Weights of a small GPT-style language model, trained from scratch on English Wikipedia.
Training: a variant of SOAP for these matrices, 87M tokens, 2659 steps.
Each number is 500 + 40 x the weight over its row's rms, rounded and kept within 0 to 999. Layers, rows and columns count from 0. Numbers have three digits each. The size before them is the row's rms in percent of the matrix's.

# layer 2 attention key, 64x128, rms 0.103, rows 0-50, columns 0-127
082:451449519518521526514548597490509515470441474463487451462517511425496521482554496468493436523437465510494466439508588561571473542494444430566507433438517526507508525537496527456448576512505532507465514424574463569515557556556565488505499459534474513555474497553469515440460481435497493469526448466494493594535539487511506519503492500523466501552489475491511458526495465530539400505511
078:502472478503442478488459540531515495480485535492485470507499476526488450538542578447537507550603529496457455527461539525518406462577487489524605411499487510520506461476462512574516472478423521499446410490485499478514511512540473522502525464464544520475490434460504508493535500415475564470526473454472479490508592459550529569521569555456481505565515475571502497426473483510571492495476
103:476509521516558489532527498476508452513490431505541470551507512442454490537452564469497514491509533560491504551507451476531461559512491577473478544529478502481489450458507443448480399405536508515498518546534523412426470434449551450473464464498456496511519436472564528522495499571486518504370505473556423487494534541537466450497492505506584487469419459536480502519556473525514507500462
085:473515526477511499494513470524477496470448485480512500598489494420479522482502539491560522468559442536462523497509475576581457561497436466516479545507425556444402468458456449414505471483633481525493526479463554465470540487491518452501481498515495439534478502470571496536429503499506548515485476483523492503520494472531478512444473476505546457572411476452463482501559548539537421499519
113:503470510533574500486541463484526465514506480501457568537464503502528546505528536435436534507482400460534520528575462613480489499534480400494491462420561519487563515456486474476481530468511432502422514486532459524542528518577509495503479566529487457487470519470521571527570565558528430523512504530432410498506438493478514492490504481502453500490557461550527537513508512466501480412477
110:507533493526433471542486536483483482468499474483508391430569526446451477507444535489522428514567532539514487573537611521598515413527550555452507458536488455556554522510562567486495488533484542544518509491506498532408437503504461537507476470472498474544495528463486512496455484500437523456490498522466493525554567502554484502525479498559527488484517438524463516581488446532543532476549
103:505513514430484507467497565520469429541508544493432432443537465447459519512499450493559530509520505508545472440464567526506494526490522500567525549457541497553486480536459523521494561508476468520477465537467500537554505531484512472572575458478416575464472406478468463446499506448512472421442459528529579509460479506554534512523522495544526504548504497455475556371485500536527465507439
111:533498503507513536531472495495449469482526458509492499470513468483507564431460478517389529430487427487523450478590524494457511477501500509472522479514521489481534508522490492612421478558469415487503483526411501464490503485470489474496468490547480539508448488409525589408482476510487411579535529544536492527553519452505522539551502487478494520581494444428519457490457505465529433535475
110:485477423531494520553533532481468563418416441557461513491491548470558476547501538460498494545502438541527493517527506482502455525490466424451482444527525502442485452561606502473538481428448448475516469512433584453521511487420524482420431503498453534506521490485525500529474517540506497537543471492494460455455502509526533515542492547486514415493471503550514531494508527409540433469439
112:550547458548553566479466487507470430539484458502524549508476474484510484509418486569517456539481429500491507548486498451457499526583496511458526532511535474491483461469469515486414554475455434560504509526528542470491459493499517559479439462528497479452457490524496460479514434543533526540405393452478479476527450451486517459511392463517518511449481440471516453508484541544494520385499
104:544501458404487456537471543497408513518484470517457517497532497515528464553463489519493465586505517536495487488476473488544620483522531507551546554478462504562467483574517426505547463475482522465468498427467426499515503509524436525547472507502517440543478575548443524535467489511510508569460479458579499471522474526419523548549452483593532492506569496473568490491505522493482529578515
102:445555432553474454495540426499495427492585538489555572533505489502436422384494530425540545501548460523581494500565499522506498510545532501557475534425511509456522449550472521502499531438496542488540526511522535581470507534475507507523526468506488471499558524501532445489508537524517526434492477484455470460522521486508523560554408493492494521479444537434545521566460491487541446530511
092:480496482537545487495561478469525560502540517546556556474468453509541574517459419495474551422505486451510504524553446484430550524581510536477507459516559410498574530443455407521458535517512471537507546460446488490494534481510445502499507523555501490546514504576549555438513516540520470514530498503536440456524454494479477462481565477475549475472558541458551455487513522472460480501611
085:504515530492539564531474529446474504477494392518519531500419495518532521484492510502499445508516481432452606489452544491534499572539520457558520501507477462495532511444508472504400506594518481471490516472457477521525489481513574479487439458435530473523464514437527502469495501538450478526559437519510522523550469476487426505462540510496520463475507505549601421553559545521548460564579
091:507486484536511547559512490490506513491569444518542543536484433520466557464475482522485449514466484428454562418507488503409523537538514532474548549493476431528502576443469496484511529497608456537569579495466507474471503469464530514587493448466527511514496488465508569474525520509524516533519503512510432489574427532402511424456523440494529531460504519459528410542529545501487480494525
102:460451571606520468512521535492489491521489532470444445552507517427454441536484587454488513533495517541511489432498535443501437441520514539521532463524475531523459455508468470503503460504524483508440505523518470404506486500460463473457476519508483476431502558503478468473471528458492567482529569476531513498510546557570502511526565568487474574469576457488476581462451436546559517567454
103:530458587501549530502482508545508452527497534495422498471471420530500416512537520485526539497512462416460397460481489460536514491529506466467489490474512499437477425498539550576496502550517453521456484475504527483521516566588461540494479590554498530514491470597497452497449522435482484478518588566435495552505479515571476499476530524466480555485491538513517544422525484560524493522524
098:496390529524475493538495511539516514470461517469480490525491498531602480539532585517589520487486490524445494495509514390485495505494419513443532408508538541473522457472526472535475518524477465494461519390548453538602506522555499467460498518558488516465483507514460483480457510396503498496509494505455417474501524484465518478509490489547491558586512509499475516555516395502510553527495
134:509430516507527394554490541537539497541544535433438480481467514486529557520452560532504550546514505539504537498507515492498421470422471518411550534459443539422430493488525456500567450487463444480415515473496496510539522585496508562467496560556493491399493562557511459508459516482550493499506557468477544511510513513523539534494500490515452536485437442527485515486520480585495531507472
110:450514475411490502461464533459562475470490493455522512442485533523473493483501464526557542527497505503503485456495500483493566517514544475546547476520525416501527488519483523503570497485489524545512524538498548627528507457579531586542493468460536484442544543466473461511507513458470423468538428498522459495472535409477494525475518510511416437510467429441478491597533467551408494468543
106:551451560499450584450497528469552566529479516447498498484529473539495522534521520450511487488466496534500470512517518526458488517504536512483462557536543477473540502527487482495456461587585413505515448497538535477520482462506554497464507471524483512524470587602527559531477502611503510527581489521437548500523464436500531454491485468476432502464468511380565521510599481541497521515507
114:538431507479576529446486481368489542458535550483537522547541512560524522542464542446520543480505473544489443574493504533592480541581429518533444519463422525441473453528529478505461522481495477511494512516479488461481515542506516440389494486484436506513432509451564520450516472550494505505501479417496472508507556537472502576493467498515522529518449462532496468476549543525512432513483
111:527436542556503539537472481467493565587508511532502514511479543520495462511472392484456581506457521527457477434498449383488397551446478524477464455482527482464445497527492477547498494428479480426525534489524475382425504523451509524459516513535516484435498494493460456530539517417459500507528445461491519538510457438506492523489486496563494495484518502530494488545537472494569552541473
106:503484491458517539504491517480494578489447484522507499464491477532480429527504516537459452525499475498515552412519522512472475629518485490472552489575527484479484523580512497565563574559462536451553506447530521530492502510451447568519475497517452510481523481544542507444434450469447486510473587544523460472460537487571462531469453558432487480552463468524507440529518581539460496500584
103:479572459531522621459500533476588439466559540517496460479459505517530523503503530534540523506488469526458471489454545411473486507505527491433492490457483465508517493475523533470467520513460532482550494473531504507480534496450457549457473466544515497505482554559429485553504490562492538469514515505572371550550465547570487565513415514456511532516495504499555538480399546564517544525468
106:447538523522546471578445500458509508483461546477460487515448479542477472528607509481537548508516452492464547476480564490490587506450494419539479471541528501542436550489508585561506512490512508454485568456551505535490507488471484540523462469590515517387554469505524475455557458452521497456483517432496515510536544525529540506480511486491481450453518469491484535496553439403577549491463
100:548527462504493459518509462423591531543516587537462571571468572512486485507518496535514509472580511487536511591510528540532481483509486481432575483450463473456501494572490513547479532540477542481525513495480496526515542550483523490513489460461465497523435491524508456468481481577499486500515490526505490498481463522455375514574527586479531491459491548480486477361493509538429476501442
107:530497468555445496486506516560441434525520540521487485459489499500507509470528497419424438483462451492474568430501472491447534565446475474534527455595465499498514431522452508537482490487469465543466550453512511484524512563462476569534508506471532517479434519465583428499484521556496480472624526479440518491589451464457482490468549499514470462485539450504492468435512485463440571483520
105:451533445553517558559528525529446545470523447476536517516567478481515552479538477511518537450560495513557543490479499499469472525570526554487487447520466497498497495477551485527497560432565473516472521467477450512416508526452526481475445503528563427518529552398466539484518456517558499510585379492527438487498476465532510419511550499547446492500454441486508566548549506520471519546519
109:519463503574473492502570484450562484447499429625501572504541501482448571513487525504491550446541565448531530471499481557519447534546488558483498517457565551516467460506462511516511516455503479475551571459527482531535521499508524515534416487602495470495458497486492525534490442480517520429578485507530466477515468539544540466426460507495525494470436438520447502466480485565507548461566
108:574526538487476512446540500498561483502507465478450470579511463512509501476484505536544519444491483441573534546505571493441498505476530518509473471494500480610523509526459522511484603526504491515442469477429468504523477453425511500514543509545561537473456505485548425459584538557470503505558499470544516582555470492514496532520508462528473540403543517571514453520484551469458462602496
106:432528529554504458497476575491549558534563486543504432507507517483495508518449392621504539539483483460518527479441505516444507522550502448496515439509536555535501508504445453480504493444501470524467538472509547479490483465499380488459480531489495569499450529490394520484494520526491553447493535457536437460474490472523545561472516514466538521479477519489560525433515469534491455586566
077:508519426433472472497442515547443469516517527434479489542453494525509490474503474465476511470487453446549466478529442516531473478485493537506473561519476596543508493498512497555530512531560490467496489510465537540526504513483448514456505548477457539465552507558512394491474558380549506513519498457531556527510593611544558512551572479465516596567482470491541494522542526486520540499460
086:462449483508444512560550520488566524468455499436507529450570496568448483480498589535470557555472515487423532574524535548499455491519449502461533474491483554561515457499454509464540429439475547446530379536524542526476502494537540501487486515551485589412435501466482496501502471477597507489542480455491532432516487463536533462471533519464522493564497467523484527458486489490543469518488
095:579543488519503548443447427482563501479501483513560580482544547531543437426482490541525448494499531522466461540452497506515541455523470535502523530528532516445510425494502451485439520519506517496540519559451527522439461480554406535531444513507509547526445484508564457558469548503515489453429569506552472437489478417467487538558536537523543509510527550554528538491495556448503443557502
102:522509544449502520524537482483503493553440517540456474478521466545490498467505462555495476497511479492450616517517508466453561483489458439437455545488437466513463471537501496453531417414563522500476495487475502392458483537467563484578543455555526513523540559529550531514403490499505506424566446496479470528509496481470553524541470523494511506456441494528471430559509491551471547494580
095:465504483498489461535493410504554541543554534518474494492519586477444500540434466533430507511549503455484448488548494522504479542469553535518499436540515508526484566406574461385508486507475502477468559480437462516445509432498499411490479423437526441549495538513485467488559508611514533516571489585487484530491512489446518521490459503465523468555505455495523493459506479495515460500518
095:508477543486476431545473450516514504462532443575584460497469578501515500492518469443463520478506437540425451496537450542548494551449527494572477506515504460552503536479512476417484473517494419509527466547459585480500426437505458512530491412534521419500542481480538568544570504558496493494467455467501492440480530497459563460448506512569482483458514505465487535539471509445535435506528
131:474447511526503490484520574510496537533482561440458518521484487484507538521598523509507586523490468483533507484473480488493408519483504541468464486508520523511495453540430510598490491549423494422556447513504499523579585571514469516532498555584468509425528497596443490546508490442540526554502584443567525504516545500559514502464521474512463530498473508511571523467526501488476505491427
100:496470542447516518447493573472546430557495492511461461500472426523483437507453519485487501499494402399536516488590520508476518459484532453517439436448561420503422433532491457452479495452531464523527426572455546532543515552488529490542534470530526502509480456464583463515437459471520478448481481521475562489608438491468461530505498471466481491491511531515496489501517462491466482476535
093:510512479531497491435410544495508514625458565544508498583469473504521456477514426493535553512590413517470489469503481489446471508524498479511549548544495559472448546479485540537524527527489505511537507484489502516488517477481414467543500529414500530525531510499489472488508497476474466593532511478542524509564530460450459532514537471517361491468499431486492476450470462555540564558497
098:523482519550501476560565502538495465561521504484458492536441600485490519432447513451558560451509500585512591443542584508496454533484494508540526474529466540441621492508492489520535469553531504506477509528519440524486508520545571431545528496440487509519559488473442471458484481469488466548472572436479469510492560530483521489562540523536566584473481458486505446476525523516533481496501
092:565511437474477529458461614454460593484458511492447464526538479455538587499441443543518547469494495494403570532515491448550517509525518475562492479535542460566487448506433519507498474507499557463481504511511549518483465492462539499502504571556535489520522480530498519506376479492503481488474482495525545505521449526519533515425509484547437555542499555479520566471512489579573536498509
099:492495526488481451476479500459519434527577511503487521547536488496485544483470532545512448486510470454528468548550498464519588511483557480543457534484488509481506434525543541528464424511515554485565524518591505576479521466449509484585463505541498541454543516605435487445484413505553500523485561507471543508472495546521456525516538518576559457584485499472490504534403445535461520442484
091:437482546480543505517539471505530508478504504438472462495509544539482556434450463506521536543531507451458564473426525499496431558477523457505498432541403517527492503546522405508559459482492535451525502513467486503461567501469564439515530450569524536450561496506458429422483454492554424525567472441484487545462489565450520548526488430479468514499484453530544449446520521530487473514529
082:480528482458498467491469439452485549448521464548496543487569509510497462495513530522474547558527510559446467608465555518491608478515556466477521493497460441480494548451525445550525459467494498556560541532448470492461488420584528479536467413519511477506454470514524564469495463493487525462466525495449481472525453438436502501489454504597578445512480499527511528476529484509471447448572
094:500504431523472464497482551575498472529554535478426570458500540421569475541537556450491513511496469491512501536515503511469481473475445480426405518487524543435486515519493485541518479524468525446515528476512528517520520470507427457469523570556474538470531539634469546528484517497504578524498572481567530447504563499543504499497535575550507536535444450522511472483478532569522550514430
089:493467463416460457470529537466463560522527449532558442549498496563453518573585551524489472515505528559497502547554515512488506470488496527474470494484527500517558480470462456536482433553515521484512515500553446460510467450524507545508495509419466436503483475514563468532453436465517542473511563545540471531520442481585489429439550467498605471545485448469470495463426579445507504518524
105:489475541542506484446538455586437503534516537426428547518545522490534501540536490478543535476501523448493419507474548497476463518478489503475488476544522564500438507469525528648427507552479454450520485475522487457494535531572534529455478537504508488490526506606535522520419469414483530529496619485478552532528538449504499478525487477543451533469547532495513445486488485551476515487483
114:416484497524505499554513489480498381419484433547491483451464484463511532502454464446458459493473564511439525554557495618525502488476487552519493496440542505572472491498478552517426489460469514497448488458542520530528506508395469538434538505519521513507468441440509552445565543479463497540522410455520516473439497518494562552543562499511500431496538482529495475490539482501470517489493
102:500480508482505504518504488512503557541493513530489537568525459523528460511529488553476524514517571510504486507536508457495455443445543509427492503553557552486447415475517514581422505507456483492474505486490434458513516534596455463508455522462442464515467502580560490505473464453520542533507671544548508509495467478450563546500551513538475546499457517472582508408511478503468498526468